Each number is 200 + 20 x the weight over its row's rms, rounded and kept within 0 to 999. Layers, rows and columns count from 0. The size before them is the row's rms in percent of the matrix's.

# layer 4 MLP down (transposed), 704x256, rms 0.051, rows 146-182, columns 192-255
100,207,185,210,192,235,205,159,198,170,233,181,207,210,190,212,191,202,224,197,236,180,178,216,155,218,189,197,220,182,181,170,178,205,200,224,210,212,192,242,172,232,207,214,177,206,198,197,191,167,180,207,190,222,218,171,191,205,217,181,209,197,205,249,205
103,206,175,169,167,200,208,222,226,213,209,218,185,207,215,196,175,217,249,222,181,208,181,170,197,179,196,238,172,183,226,218,205,201,236,197,195,201,220,213,214,200,193,206,192,206,188,219,190,199,168,193,176,213,176,195,215,197,199,179,218,184,210,229,182
106,229,255,177,200,211,211,154,211,182,236,219,204,196,187,185,213,182,203,164,257,173,199,190,207,197,209,189,202,184,224,203,157,166,235,168,175,194,221,194,203,154,234,191,214,209,179,214,204,197,231,217,175,196,218,163,219,215,180,213,231,200,202,204,169
090,202,219,218,226,193,171,170,213,254,172,202,179,186,196,188,168,185,202,222,213,202,232,211,182,189,213,188,209,218,215,231,217,193,182,191,194,225,202,182,187,195,216,195,180,209,204,212,228,225,204,197,213,188,181,218,174,207,198,197,210,210,162,198,207
095,216,176,208,193,201,221,213,221,239,183,240,167,248,200,203,205,186,196,194,249,207,223,214,194,204,215,216,220,208,207,190,211,186,209,241,211,207,207,191,204,207,191,162,166,198,197,219,210,230,196,196,210,202,225,164,194,192,191,239,220,181,213,182,153
106,201,204,181,243,182,182,208,196,242,208,194,186,214,246,203,184,164,229,205,215,186,172,195,208,180,167,199,221,205,164,208,198,178,199,206,212,199,184,177,203,197,223,224,201,218,184,192,213,190,231,160,225,205,206,189,230,200,200,171,192,218,155,221,194
105,177,199,231,235,197,220,206,195,210,219,231,190,203,217,193,132,205,223,209,202,157,200,192,186,215,198,188,213,234,180,170,208,185,207,213,198,222,197,188,240,159,232,225,219,217,212,193,199,198,225,155,236,205,176,206,192,227,206,226,232,174,211,204,174
101,198,213,190,192,230,191,211,187,158,203,217,229,203,184,191,175,183,189,239,208,180,174,194,213,221,208,233,175,222,188,219,183,193,219,169,199,189,227,216,211,189,182,232,199,208,199,197,181,202,212,203,206,195,189,204,217,215,199,173,179,252,215,227,173
101,214,200,179,216,201,194,189,201,224,233,214,250,196,200,201,231,223,202,204,201,218,208,211,187,192,166,184,204,223,199,187,215,177,194,216,196,184,202,234,191,170,211,196,188,187,168,192,194,199,191,168,199,186,200,185,191,201,183,182,238,131,190,195,182
098,161,204,207,180,190,189,163,195,204,203,187,170,186,218,190,183,178,226,196,184,196,207,210,201,183,199,204,199,176,214,189,189,188,205,242,214,191,171,216,238,181,176,156,205,183,176,205,212,225,224,195,217,207,201,208,229,202,203,213,235,185,194,194,202
096,185,183,218,200,203,182,214,148,171,192,241,194,216,215,220,242,191,185,197,190,218,204,170,195,182,221,204,174,207,208,198,174,202,196,187,177,200,194,160,202,174,160,211,196,170,212,261,205,232,191,210,245,184,190,204,215,193,175,232,213,198,232,172,199
097,194,205,218,159,187,191,195,176,207,199,194,207,214,201,187,214,216,186,202,239,192,199,179,217,156,179,186,182,195,198,186,184,168,204,205,199,193,189,211,186,196,184,208,195,182,201,144,201,202,211,234,192,203,194,195,236,226,189,198,240,204,227,159,156
095,179,178,205,161,187,221,215,215,220,222,195,185,200,226,182,186,211,234,180,208,200,211,192,159,209,189,193,236,188,211,200,197,167,208,242,219,213,185,206,201,229,164,207,249,201,220,164,192,201,216,238,157,221,208,201,189,211,202,237,205,205,197,187,186
104,172,173,210,217,195,212,214,192,190,222,234,168,209,203,204,205,242,163,213,175,190,212,203,186,173,178,207,206,183,178,188,230,194,247,169,220,212,200,184,182,198,206,204,188,234,178,162,175,138,194,171,181,202,186,211,194,196,198,231,188,224,202,217,183
097,191,209,199,202,224,173,226,187,158,207,171,222,223,222,176,201,184,196,217,173,175,206,256,230,195,231,197,196,202,216,197,196,209,204,241,194,209,209,238,187,191,206,203,210,223,237,195,186,193,186,175,204,189,177,195,167,222,180,190,220,203,202,206,205
096,213,195,221,195,190,212,184,214,155,211,251,236,205,196,192,177,201,181,189,190,189,207,197,208,191,213,176,210,169,215,196,178,226,189,205,177,185,162,182,200,211,242,216,189,217,216,184,217,199,198,190,210,179,199,183,224,221,182,158,180,179,234,178,212
103,202,189,202,215,215,244,202,204,187,203,199,195,232,190,211,208,196,175,187,204,186,218,216,208,215,194,154,188,229,200,199,178,209,178,247,189,174,202,205,212,185,213,200,195,216,197,203,183,217,173,193,180,216,194,193,195,183,172,195,212,252,176,197,172
096,222,247,202,188,213,221,196,193,277,194,196,199,169,164,235,212,244,227,196,188,184,177,184,178,197,194,194,188,188,216,200,184,204,196,170,222,199,205,225,181,179,196,213,199,189,231,168,192,198,223,216,197,185,206,174,194,171,208,203,207,189,224,186,229
101,168,193,191,214,247,212,191,192,220,205,205,196,230,200,204,189,176,189,187,236,209,208,185,200,187,224,222,184,248,238,201,208,192,202,239,198,213,179,230,203,153,239,176,208,195,219,206,186,196,158,167,201,200,226,152,210,237,217,196,197,198,206,235,192
107,195,224,205,214,205,163,188,212,158,221,203,200,193,196,198,222,183,158,173,225,191,211,203,227,204,159,187,213,182,175,194,194,219,225,194,214,207,184,202,232,186,189,210,223,173,155,191,203,173,199,227,216,181,170,180,216,192,196,221,206,181,189,251,188
101,163,204,191,207,211,196,199,205,192,195,221,197,183,204,181,199,208,166,183,180,240,236,219,193,235,196,182,184,208,201,191,223,220,199,175,226,215,207,156,220,204,207,178,210,181,176,198,212,190,213,215,196,186,229,214,185,223,191,207,219,164,216,198,199
101,224,181,224,174,183,202,205,224,198,195,220,195,163,197,247,175,192,182,191,209,221,200,207,174,200,215,241,217,200,206,172,182,194,187,192,205,192,206,179,207,198,188,209,201,184,202,207,212,174,192,202,170,165,185,232,212,172,224,172,165,168,220,183,175
100,203,213,189,215,202,229,177,186,210,162,222,176,198,249,193,211,208,186,207,201,186,206,250,211,178,143,199,212,177,216,185,245,202,185,188,238,165,208,136,237,191,199,209,192,209,182,203,253,220,216,213,210,191,220,187,223,196,193,195,205,202,228,172,201
099,211,158,189,215,201,226,201,189,217,179,205,208,208,174,250,211,208,196,202,209,200,210,151,191,177,188,157,209,191,140,198,200,195,211,195,183,190,206,239,199,189,215,176,204,233,180,225,207,196,199,228,195,205,197,206,204,225,175,186,210,214,211,190,218
103,237,229,154,195,155,203,239,210,192,188,179,181,194,202,206,216,200,202,177,195,227,214,193,205,206,186,181,203,212,205,158,174,159,200,150,206,184,218,166,209,212,211,186,228,221,224,210,205,204,180,180,219,166,188,187,233,199,201,234,228,214,197,206,167
097,220,172,214,203,195,183,238,172,202,166,193,227,182,195,175,242,160,203,203,198,194,212,206,193,196,210,218,216,195,218,200,177,190,173,191,194,187,190,177,172,181,216,198,200,220,205,187,207,236,188,205,195,224,179,185,198,202,189,203,200,198,200,164,211
109,213,204,174,200,197,171,226,196,166,187,178,188,193,191,189,177,216,232,233,203,187,197,197,207,237,189,208,193,174,182,203,182,188,203,198,193,154,202,223,210,184,185,196,203,199,221,212,232,204,189,198,182,206,196,207,219,184,245,224,210,166,208,227,196
094,219,205,191,219,209,204,164,186,221,190,208,200,211,194,162,209,214,211,215,201,168,226,195,200,188,200,189,186,221,220,203,171,184,201,170,241,196,191,216,187,193,203,231,201,183,202,184,223,192,178,180,183,196,190,196,188,199,225,196,203,200,186,197,217
099,198,206,206,189,204,192,197,210,212,196,211,232,212,205,216,214,194,187,167,209,214,189,200,190,190,213,170,198,189,162,219,235,152,213,203,204,196,207,180,224,195,207,196,219,196,177,222,196,186,226,207,183,203,193,218,191,200,173,231,187,185,175,208,193
105,200,196,205,211,197,198,185,222,185,208,174,159,186,176,213,185,206,202,198,234,172,196,170,207,212,227,195,197,201,166,217,231,217,209,191,215,173,200,182,219,205,171,183,186,224,203,207,232,199,234,182,175,181,210,191,209,183,180,206,202,180,194,224,212
097,245,220,212,184,180,203,184,205,206,211,175,209,207,201,167,197,191,175,215,250,175,196,206,206,227,165,214,187,197,211,194,195,172,188,226,207,164,209,210,200,218,206,211,211,193,202,223,209,235,197,205,204,196,216,217,203,235,173,190,258,178,175,215,196
102,211,240,204,183,171,191,201,172,193,227,223,237,201,155,202,196,247,207,198,211,193,196,180,155,195,206,189,198,175,194,166,203,158,217,248,213,212,188,208,203,203,187,221,186,220,174,222,196,217,225,202,181,216,201,199,173,176,194,247,195,193,214,178,208
108,198,162,183,213,213,181,212,218,188,196,202,196,191,204,204,180,194,208,148,156,178,234,222,203,212,241,184,199,186,205,194,201,194,219,185,235,240,188,235,198,221,230,234,226,197,174,217,181,222,205,178,180,192,203,226,204,212,211,172,213,213,185,210,185
108,204,200,192,207,208,198,182,263,242,203,188,198,165,186,190,235,201,205,161,227,206,161,157,160,196,188,231,205,216,191,188,186,229,180,184,206,182,210,199,190,179,205,145,206,223,174,172,238,201,212,193,160,182,212,195,209,173,189,181,187,195,217,195,178
108,217,263,190,208,247,236,175,203,209,214,179,177,209,217,179,201,196,221,221,190,173,199,208,192,228,199,208,222,213,184,167,200,193,211,213,223,190,184,232,202,200,242,196,210,195,234,174,210,231,196,203,214,220,180,185,238,218,201,216,176,173,160,204,189
098,212,193,206,221,181,159,183,205,223,198,215,219,191,165,214,225,189,198,184,176,215,193,182,223,177,207,207,190,215,234,214,198,198,252,224,196,206,210,217,172,218,196,226,216,230,189,222,186,216,188,247,222,178,214,204,222,193,213,255,198,167,213,246,204
104,191,152,211,231,196,194,193,150,203,202,186,239,263,240,189,175,196,226,184,216,195,206,185,191,218,213,227,198,221,220,189,210,213,214,221,188,235,226,181,207,209,188,185,217,154,180,236,196,198,232,216,218,194,205,219,199,187,242,179,153,200,214,184,191
# layer 4 MLP gate, 704x256, rms 0.0578, rows 147-182, columns 192-255
111,157,197,190,206,206,223,209,181,226,244,194,196,188,192,193,203,258,221,205,196,199,192,208,185,217,208,194,176,204,189,220,207,210,203,174,165,240,200,189,224,218,206,170,194,190,202,219,203,230,207,209,195,196,179,228,195,163,218,197,212,225,169,206,186
104,177,194,177,203,201,228,194,200,197,223,208,160,212,178,163,219,212,194,208,212,237,186,198,198,208,237,220,203,226,202,229,204,225,198,227,181,176,229,191,215,226,162,223,184,194,222,184,200,212,223,199,250,192,230,214,214,228,198,203,213,195,200,160,214
084,223,199,212,188,216,200,224,230,191,205,197,224,203,200,220,219,238,193,173,233,202,189,233,227,202,217,201,236,179,216,231,196,173,180,176,247,161,195,189,198,192,190,178,198,198,228,166,210,248,218,193,166,204,185,208,183,200,222,230,196,204,198,157,198
096,225,204,214,186,211,206,176,215,225,178,182,209,175,170,179,173,219,223,224,201,197,260,197,206,223,227,200,191,211,221,178,175,225,230,190,203,198,194,194,168,187,218,207,218,170,210,213,213,154,187,205,183,215,191,215,211,217,189,221,216,226,204,192,190
105,188,203,183,231,174,193,197,173,185,154,241,190,208,185,183,218,184,206,172,150,202,232,190,186,212,186,195,223,205,241,186,206,218,225,195,206,196,238,155,228,205,183,202,171,212,163,181,182,197,170,209,234,231,200,183,161,184,218,199,191,207,205,206,198
098,179,178,191,176,209,219,180,227,167,202,195,197,225,210,188,205,165,193,238,241,182,191,235,197,214,158,206,186,220,182,205,160,210,208,211,185,197,186,199,195,224,190,210,185,189,206,242,177,215,185,188,199,215,191,191,190,194,153,193,214,184,210,175,158
099,172,211,213,209,194,201,167,191,217,162,158,197,206,215,197,157,192,204,175,229,168,216,177,234,208,167,199,228,185,151,195,213,186,185,197,212,218,203,216,195,183,178,227,173,162,179,214,224,240,224,187,210,217,181,241,151,201,187,215,218,184,199,205,201
100,197,214,217,156,192,217,196,206,223,226,183,220,224,221,192,201,226,201,218,216,233,187,182,242,206,186,180,195,192,200,233,183,178,203,229,189,184,173,193,179,197,225,209,226,205,167,173,234,240,170,191,236,200,226,201,162,198,182,205,197,190,195,224,193
092,210,191,205,205,189,208,224,211,158,241,177,195,137,182,220,207,215,190,189,195,203,214,211,192,212,225,182,166,226,190,201,194,194,219,182,190,215,182,195,194,217,169,158,192,216,189,208,198,162,213,181,224,202,213,232,210,192,186,249,224,206,168,209,198
100,206,208,194,231,185,203,175,185,231,180,205,210,222,223,225,177,186,191,200,227,212,233,188,219,215,188,195,186,179,234,181,181,212,195,196,219,193,169,182,187,197,193,234,184,219,194,192,194,181,212,216,233,200,178,204,179,209,192,210,198,170,193,190,226
095,214,203,201,222,173,161,180,167,219,202,207,194,190,197,199,161,218,191,208,181,180,211,191,218,177,211,160,197,181,224,204,229,173,160,183,208,228,187,171,193,166,204,199,206,194,212,151,209,221,202,190,196,216,193,178,211,185,172,173,221,181,210,205,203
096,170,178,181,179,209,192,205,205,195,158,184,224,164,203,197,192,218,220,196,167,175,213,217,214,198,189,224,218,214,202,222,220,213,214,213,185,203,215,212,218,205,181,189,203,166,213,192,202,205,187,224,194,185,242,217,184,196,194,202,214,236,199,181,192
105,206,179,177,240,221,220,194,207,185,210,172,154,181,187,201,217,207,214,213,176,201,201,204,200,215,188,210,182,186,225,236,175,179,172,197,226,239,180,192,178,213,174,237,172,243,187,176,192,232,214,186,217,198,215,170,208,148,207,263,174,212,181,196,228
097,199,178,191,169,223,213,162,173,200,180,165,188,156,200,169,193,210,230,213,212,215,219,180,198,215,202,151,189,198,174,188,214,195,217,203,193,198,198,220,204,167,213,198,195,200,206,168,202,169,200,195,204,213,208,213,201,185,174,188,205,190,200,190,176
095,187,191,190,234,202,238,192,257,233,184,221,193,187,196,221,188,209,192,220,232,223,239,196,209,210,201,201,225,196,195,203,214,190,211,223,200,220,174,200,181,226,171,203,168,201,200,249,224,219,198,194,213,207,206,207,169,176,215,185,226,179,186,200,209
103,179,177,237,197,202,190,180,167,183,236,229,188,198,157,209,249,191,203,192,220,175,204,211,201,204,223,195,185,210,186,226,192,218,198,207,203,183,204,191,164,202,206,204,160,172,211,207,222,222,193,209,212,225,210,197,172,189,203,187,186,182,198,192,188
097,202,204,231,208,189,206,204,240,179,178,175,210,203,216,187,204,193,185,191,218,200,224,209,229,188,206,268,205,203,163,212,177,184,199,181,183,192,226,204,167,201,173,180,204,171,170,169,234,188,209,227,194,198,185,190,190,210,201,207,222,172,179,224,204
102,235,206,154,178,200,164,202,163,197,200,206,195,221,191,231,219,176,197,216,171,182,215,221,222,185,199,185,197,193,221,180,220,228,227,188,206,216,203,222,248,174,227,198,237,194,206,206,194,172,166,239,207,225,196,177,189,185,208,187,203,239,213,204,221
102,195,224,200,181,200,206,182,235,189,196,165,240,201,183,212,203,201,179,224,193,201,194,210,215,177,195,214,183,236,200,190,232,182,222,226,226,212,176,197,194,205,171,175,188,182,215,214,226,210,183,179,202,225,187,228,175,182,199,173,177,203,188,192,200
100,207,199,208,183,209,221,171,179,197,171,180,171,196,209,215,227,205,206,195,185,163,233,187,222,167,232,201,181,181,243,186,196,196,203,206,197,222,230,196,214,233,161,245,165,184,163,204,201,225,191,194,224,202,205,197,198,214,196,195,220,208,199,228,179
101,209,197,179,217,194,165,164,198,195,154,202,182,174,217,210,217,219,206,195,214,207,211,204,203,221,203,154,211,230,159,189,221,188,218,145,189,159,202,176,172,200,217,227,216,183,202,241,208,172,201,216,180,194,199,189,227,210,151,225,182,209,171,243,207
096,215,192,193,208,182,213,185,203,199,187,190,221,238,210,219,204,196,209,201,187,191,219,220,230,235,184,212,199,196,211,196,178,206,224,163,197,216,203,197,194,201,189,204,181,199,206,216,189,211,197,209,177,182,217,187,150,196,185,195,181,229,203,191,183
099,175,196,181,198,179,155,211,232,201,189,200,226,245,207,217,177,213,174,211,225,237,193,230,255,227,183,179,207,203,182,211,216,219,195,181,182,206,185,208,168,173,201,182,194,195,179,192,223,182,211,207,202,193,193,208,191,207,222,231,182,195,205,199,206
103,173,206,182,151,216,197,213,230,232,201,169,190,210,215,202,188,218,201,176,175,188,212,197,159,197,215,227,199,190,220,249,192,220,246,171,211,220,206,199,178,197,208,199,199,178,186,216,199,200,235,207,179,174,206,201,225,215,205,197,190,205,224,213,244
096,218,200,217,212,185,216,182,209,199,205,181,194,194,233,172,179,212,209,204,185,212,232,211,243,197,195,187,185,204,197,233,184,191,212,213,212,248,179,149,183,180,240,149,213,211,219,232,200,184,213,211,185,192,210,219,231,170,198,186,191,222,169,174,230
112,189,209,198,184,225,226,150,194,220,228,208,213,194,209,218,184,216,178,160,181,218,214,164,194,184,184,191,203,193,226,208,189,218,185,216,166,212,198,215,207,241,177,210,201,182,200,192,171,190,254,173,221,190,212,201,210,155,211,205,226,212,195,154,222
097,192,170,196,198,197,191,208,191,205,197,215,207,205,222,208,199,221,196,213,223,250,185,186,220,185,181,226,162,189,169,229,180,223,223,215,203,193,196,195,192,222,215,181,213,204,198,221,208,206,172,247,236,198,194,216,202,217,210,193,241,183,210,187,181
096,199,227,212,175,234,196,218,204,208,247,221,201,178,201,215,193,218,194,197,183,163,236,174,194,206,224,226,212,168,216,230,203,216,174,190,193,160,183,163,201,195,184,182,202,205,211,198,200,188,201,193,207,187,224,181,217,212,186,170,187,205,195,176,199
104,188,160,194,188,222,172,207,221,228,192,167,174,204,217,199,216,212,153,231,189,200,184,212,183,202,213,209,181,197,230,201,160,205,203,189,204,179,190,178,185,189,176,196,202,160,198,177,227,200,186,205,238,204,206,208,192,203,223,219,194,207,196,215,184
093,211,212,237,220,223,212,170,252,199,197,201,222,191,164,193,206,233,190,199,204,207,195,182,192,193,198,227,202,209,170,224,241,220,191,182,198,181,192,198,199,190,216,188,210,241,218,208,220,214,208,172,185,222,200,202,240,236,199,205,200,183,201,206,195
104,221,192,180,204,182,198,212,211,167,175,170,149,199,244,214,183,187,197,182,173,194,203,178,204,199,180,217,236,187,190,193,208,235,191,200,208,145,200,201,215,195,216,180,207,205,205,171,192,169,210,212,200,148,225,191,230,206,200,213,201,218,203,171,195
103,194,195,171,192,185,145,193,185,211,206,167,182,184,208,200,223,213,212,214,208,176,220,126,198,209,207,170,200,187,171,178,229,218,211,232,193,172,224,212,212,191,153,184,210,207,176,206,236,182,176,176,172,176,210,176,225,185,199,222,188,206,189,210,199
104,193,211,181,173,240,204,221,148,196,209,213,223,186,225,202,192,174,224,214,166,197,191,228,206,198,174,186,157,180,213,185,198,185,202,226,226,220,212,214,219,211,194,241,214,210,210,196,206,206,189,206,217,236,168,168,164,225,214,186,217,226,227,186,230
102,195,215,217,195,200,165,196,171,197,193,176,199,172,218,201,178,221,208,198,186,205,194,195,218,177,153,151,222,215,216,203,200,202,179,236,191,183,197,211,183,184,205,212,207,218,221,169,191,236,195,192,188,205,210,191,192,190,194,207,193,218,225,158,238
098,216,178,206,195,213,172,173,219,207,220,214,183,169,166,198,220,248,204,193,217,182,154,197,177,212,177,193,193,175,163,223,199,233,252,200,193,147,201,196,189,215,245,187,206,225,208,217,221,214,216,168,205,199,195,208,222,194,198,240,194,192,201,199,178
100,183,199,196,173,205,219,200,212,184,207,152,207,213,204,196,199,155,196,180,235,175,211,180,180,201,169,224,173,171,174,186,180,191,241,213,186,225,202,202,140,224,165,189,224,168,180,214,194,185,201,210,203,204,214,211,211,227,177,211,222,230,183,207,198
# layer 4 MLP up, 704x256, rms 0.0551, rows 147-182, columns 192-255
103,204,190,190,186,204,207,191,214,185,218,179,195,211,186,221,183,195,190,173,170,180,188,165,209,179,202,213,200,176,196,209,186,196,218,194,213,229,191,217,174,179,164,199,200,204,226,195,166,158,217,205,189,217,202,158,210,215,184,215,197,187,179,207,216
105,192,205,193,189,219,192,211,183,174,205,192,226,194,206,222,243,170,204,208,166,208,195,200,187,186,196,188,206,201,188,199,232,211,199,224,212,177,187,220,185,206,192,184,162,205,186,190,246,197,186,231,188,205,187,160,196,202,223,221,185,232,200,240,194
088,182,207,187,213,174,215,204,166,184,208,219,213,200,193,193,207,187,200,181,203,224,223,208,208,212,199,181,179,202,143,151,180,214,236,183,184,217,218,200,211,203,196,167,188,174,202,230,202,219,224,204,227,208,228,228,175,214,210,148,166,187,197,212,206
095,205,206,203,202,219,194,200,214,173,249,202,208,193,211,175,163,182,161,200,215,175,212,176,182,203,212,176,198,162,206,218,208,194,240,155,174,174,176,229,207,212,192,188,210,190,189,153,204,220,189,190,226,192,195,204,207,178,184,214,189,220,195,209,215
106,178,174,172,199,204,216,173,204,188,177,173,207,224,188,219,182,190,204,211,192,221,238,246,178,194,196,222,202,194,225,192,201,213,189,175,186,225,234,223,275,187,188,169,191,185,204,209,200,167,191,216,188,179,183,212,189,208,228,176,210,211,199,212,206
104,202,196,191,224,174,243,222,201,214,229,194,215,184,178,228,225,193,187,225,215,233,233,209,192,216,213,220,212,201,204,214,222,214,207,198,221,230,183,216,178,202,208,226,161,204,196,222,205,181,199,194,213,204,197,156,172,182,203,241,178,183,189,218,179
102,186,207,233,199,225,196,175,194,205,226,198,204,192,192,211,189,245,189,182,176,203,185,163,191,189,222,185,220,173,237,179,222,208,187,208,197,201,165,210,231,205,198,187,209,234,176,187,231,205,203,218,230,181,236,175,191,194,212,200,217,206,224,214,203
100,194,187,224,235,213,208,169,221,230,166,221,170,167,150,207,190,238,194,174,190,233,189,179,163,199,225,206,211,182,172,190,228,215,195,194,180,220,201,251,172,179,206,183,166,166,164,196,181,192,226,212,179,155,182,185,210,197,226,196,190,156,204,179,179
099,215,222,197,227,179,218,222,181,169,186,207,205,178,202,225,197,164,215,173,193,197,232,199,208,249,197,209,208,219,171,207,180,220,215,159,180,216,234,189,183,222,175,200,216,210,158,196,180,211,166,213,157,198,176,198,210,218,227,152,211,203,204,210,188
097,181,168,150,162,237,224,213,206,173,207,250,179,208,185,211,199,181,204,213,198,170,180,193,179,184,226,229,207,239,184,206,211,187,204,195,196,193,192,199,225,192,207,162,167,149,207,238,211,225,202,179,213,187,213,177,203,194,198,173,197,196,214,197,182
097,180,196,188,231,192,207,212,184,206,200,191,175,218,197,207,186,209,186,190,173,187,202,212,177,204,197,187,187,170,191,177,247,192,191,238,242,204,202,157,195,228,186,195,231,231,235,197,212,199,223,173,187,182,219,196,185,183,209,231,166,196,208,224,211
095,229,174,171,206,228,167,186,225,210,206,216,169,214,184,167,213,224,203,180,210,153,232,211,212,213,219,175,221,198,231,200,217,221,213,206,168,202,210,215,198,223,238,183,199,172,176,179,214,159,211,204,202,228,206,212,217,222,188,205,178,229,213,202,167
103,216,201,246,219,206,181,167,189,223,198,218,192,167,189,184,210,206,212,173,189,184,181,213,213,199,234,178,173,201,188,190,169,194,158,209,209,207,190,190,182,150,200,186,207,205,168,202,175,167,205,195,212,243,199,223,196,220,182,216,167,188,214,195,203
096,195,193,196,200,203,175,188,181,196,170,181,231,248,205,168,192,176,216,211,192,188,197,197,204,183,252,188,187,203,193,174,201,204,223,232,217,214,203,197,211,173,204,233,174,218,226,184,219,179,188,165,209,233,211,224,193,196,204,216,190,213,212,191,210
096,199,188,224,250,193,216,202,230,194,229,199,204,193,215,211,211,191,184,196,207,209,224,223,184,199,201,189,234,193,213,215,201,214,187,234,234,203,193,167,176,175,209,179,196,221,193,237,217,204,195,171,229,208,172,188,209,161,202,184,185,185,174,189,205
101,239,209,224,187,183,226,192,200,159,199,202,192,221,201,186,181,190,196,211,181,233,153,219,187,202,211,181,210,170,225,208,178,187,165,216,179,239,203,199,227,225,205,218,209,190,218,195,211,197,192,225,220,168,202,237,209,227,218,205,213,196,200,210,230
095,189,206,231,168,238,208,177,177,225,219,202,212,204,204,226,187,177,197,172,221,197,231,208,189,188,197,218,177,216,183,161,198,194,221,233,189,178,195,214,197,177,211,192,197,188,203,196,224,216,213,193,281,229,239,176,202,163,227,216,194,237,185,201,200
106,154,215,206,184,182,178,216,206,228,181,150,207,182,181,180,227,220,198,221,196,193,229,194,196,178,195,176,228,184,200,200,227,176,199,204,219,192,166,222,205,171,174,211,195,202,179,212,239,209,206,204,212,169,195,225,182,213,228,216,214,232,210,162,165
109,180,188,192,196,216,189,204,199,229,169,219,190,224,194,179,199,171,229,218,219,189,196,237,224,184,211,198,199,188,210,157,195,213,214,224,199,147,210,189,209,154,217,204,202,203,194,208,212,171,191,203,189,190,173,218,229,179,245,230,186,244,194,219,179
101,221,210,210,152,193,215,197,197,200,199,214,224,197,206,219,203,200,204,162,192,217,192,232,188,174,192,187,211,208,177,175,229,183,223,225,190,205,197,250,262,159,191,200,194,199,203,210,207,201,171,166,187,217,196,212,181,240,212,169,217,196,193,201,222
102,196,203,180,226,179,197,231,193,174,215,190,177,210,234,186,210,214,166,176,198,211,185,219,196,238,185,198,184,223,198,163,232,210,198,203,188,198,210,161,154,178,231,164,194,199,215,188,212,213,228,229,186,187,211,190,195,187,181,178,227,233,210,211,181
099,190,222,207,209,223,236,182,223,175,225,193,214,196,232,185,199,187,174,211,231,191,194,205,185,200,207,180,200,238,181,198,224,202,204,198,233,185,210,168,189,226,139,210,196,216,177,186,197,217,188,167,195,170,175,229,228,198,152,193,184,205,192,191,205
100,207,210,178,185,198,222,183,232,198,170,189,216,193,218,228,206,205,194,243,181,165,247,174,188,182,223,204,170,208,178,195,207,165,220,194,221,235,215,213,192,193,217,150,182,192,210,187,189,192,199,195,225,190,211,193,223,201,181,198,210,189,217,185,215
104,213,188,245,223,212,183,217,202,195,194,214,199,219,175,246,210,200,187,191,201,197,235,164,221,250,207,188,219,227,202,229,189,206,170,184,219,191,204,209,226,197,199,223,193,219,192,169,215,202,208,196,199,175,185,226,207,165,197,234,183,197,198,202,204
095,227,196,204,217,190,230,210,191,181,194,161,203,218,192,236,193,207,214,205,235,174,221,196,228,205,180,188,239,222,194,169,203,197,223,181,190,228,210,228,173,192,214,171,185,183,163,188,185,213,185,169,181,214,233,197,215,165,195,184,217,188,191,221,207
110,183,187,175,216,187,200,191,177,195,217,163,213,198,175,167,185,203,179,214,200,143,265,186,186,197,224,210,217,183,204,213,174,215,205,193,201,207,211,195,221,227,185,193,177,248,193,178,182,207,186,212,224,228,169,193,213,199,197,209,188,192,220,234,218
089,215,187,202,187,181,195,228,184,216,195,198,198,231,195,213,204,219,195,197,192,245,215,192,208,240,192,208,169,201,171,185,220,233,197,175,210,186,191,206,196,217,164,171,243,183,184,195,199,203,165,214,202,219,183,224,193,182,242,203,232,178,221,211,209
099,212,176,184,175,195,215,196,231,157,213,190,201,180,175,195,200,170,194,201,186,215,173,222,179,197,170,205,181,187,221,181,217,195,199,220,208,213,219,232,192,221,222,187,205,167,209,195,227,207,172,219,227,228,162,169,188,207,210,186,204,185,174,238,178
104,220,173,218,263,203,235,193,195,250,182,224,215,208,175,229,197,194,188,223,260,190,219,151,162,216,178,174,231,190,216,207,218,222,240,183,211,183,201,197,207,169,186,199,191,218,170,209,198,183,158,198,205,202,196,214,194,184,181,187,183,198,183,211,161
096,206,220,200,162,209,182,209,232,214,196,197,199,189,235,212,219,212,199,191,188,214,182,188,182,214,189,178,215,183,157,163,196,180,150,205,196,212,210,199,206,217,226,242,194,182,198,185,216,217,185,209,210,216,206,201,177,198,190,197,212,201,185,153,210
103,203,199,213,217,185,184,190,170,182,197,223,175,224,216,196,188,213,236,202,196,227,174,217,247,198,171,204,236,201,224,219,246,187,223,208,209,201,193,156,236,188,199,209,210,177,176,191,217,190,197,217,220,208,221,231,201,237,185,257,205,177,156,204,176
106,178,227,193,187,174,185,221,195,183,187,217,226,207,210,193,184,212,214,186,199,217,187,202,211,199,206,181,221,220,198,229,183,195,189,139,204,227,228,192,205,235,203,173,195,179,224,181,169,187,216,206,170,187,186,221,181,178,199,182,183,178,182,192,211
106,175,200,204,181,167,183,221,182,182,217,158,181,228,216,204,219,182,193,188,218,232,194,177,193,214,180,210,194,185,195,226,166,230,180,204,194,195,215,196,217,196,183,183,226,170,205,196,206,215,218,199,183,203,187,243,219,201,200,228,184,192,205,204,197
106,192,204,203,197,197,198,242,200,217,200,224,211,182,193,206,218,211,204,185,219,182,210,219,175,236,243,240,183,206,213,193,183,220,207,186,193,196,218,176,204,210,211,192,217,223,197,201,180,213,185,187,181,180,205,208,209,197,229,175,238,205,196,189,191
100,215,189,201,207,176,172,228,204,204,204,178,216,167,197,193,199,199,200,226,194,211,183,194,176,230,194,186,208,220,217,193,173,175,203,179,190,192,213,204,181,198,205,254,221,208,215,154,203,212,189,210,208,168,159,174,197,210,227,249,186,202,189,209,228
106,192,209,180,198,203,201,206,215,214,190,188,190,180,173,246,203,188,201,196,186,156,186,168,215,206,160,185,198,184,190,227,176,207,200,199,242,230,199,188,231,223,186,189,190,202,204,187,187,195,208,162,242,185,167,178,187,188,207,180,185,194,204,221,226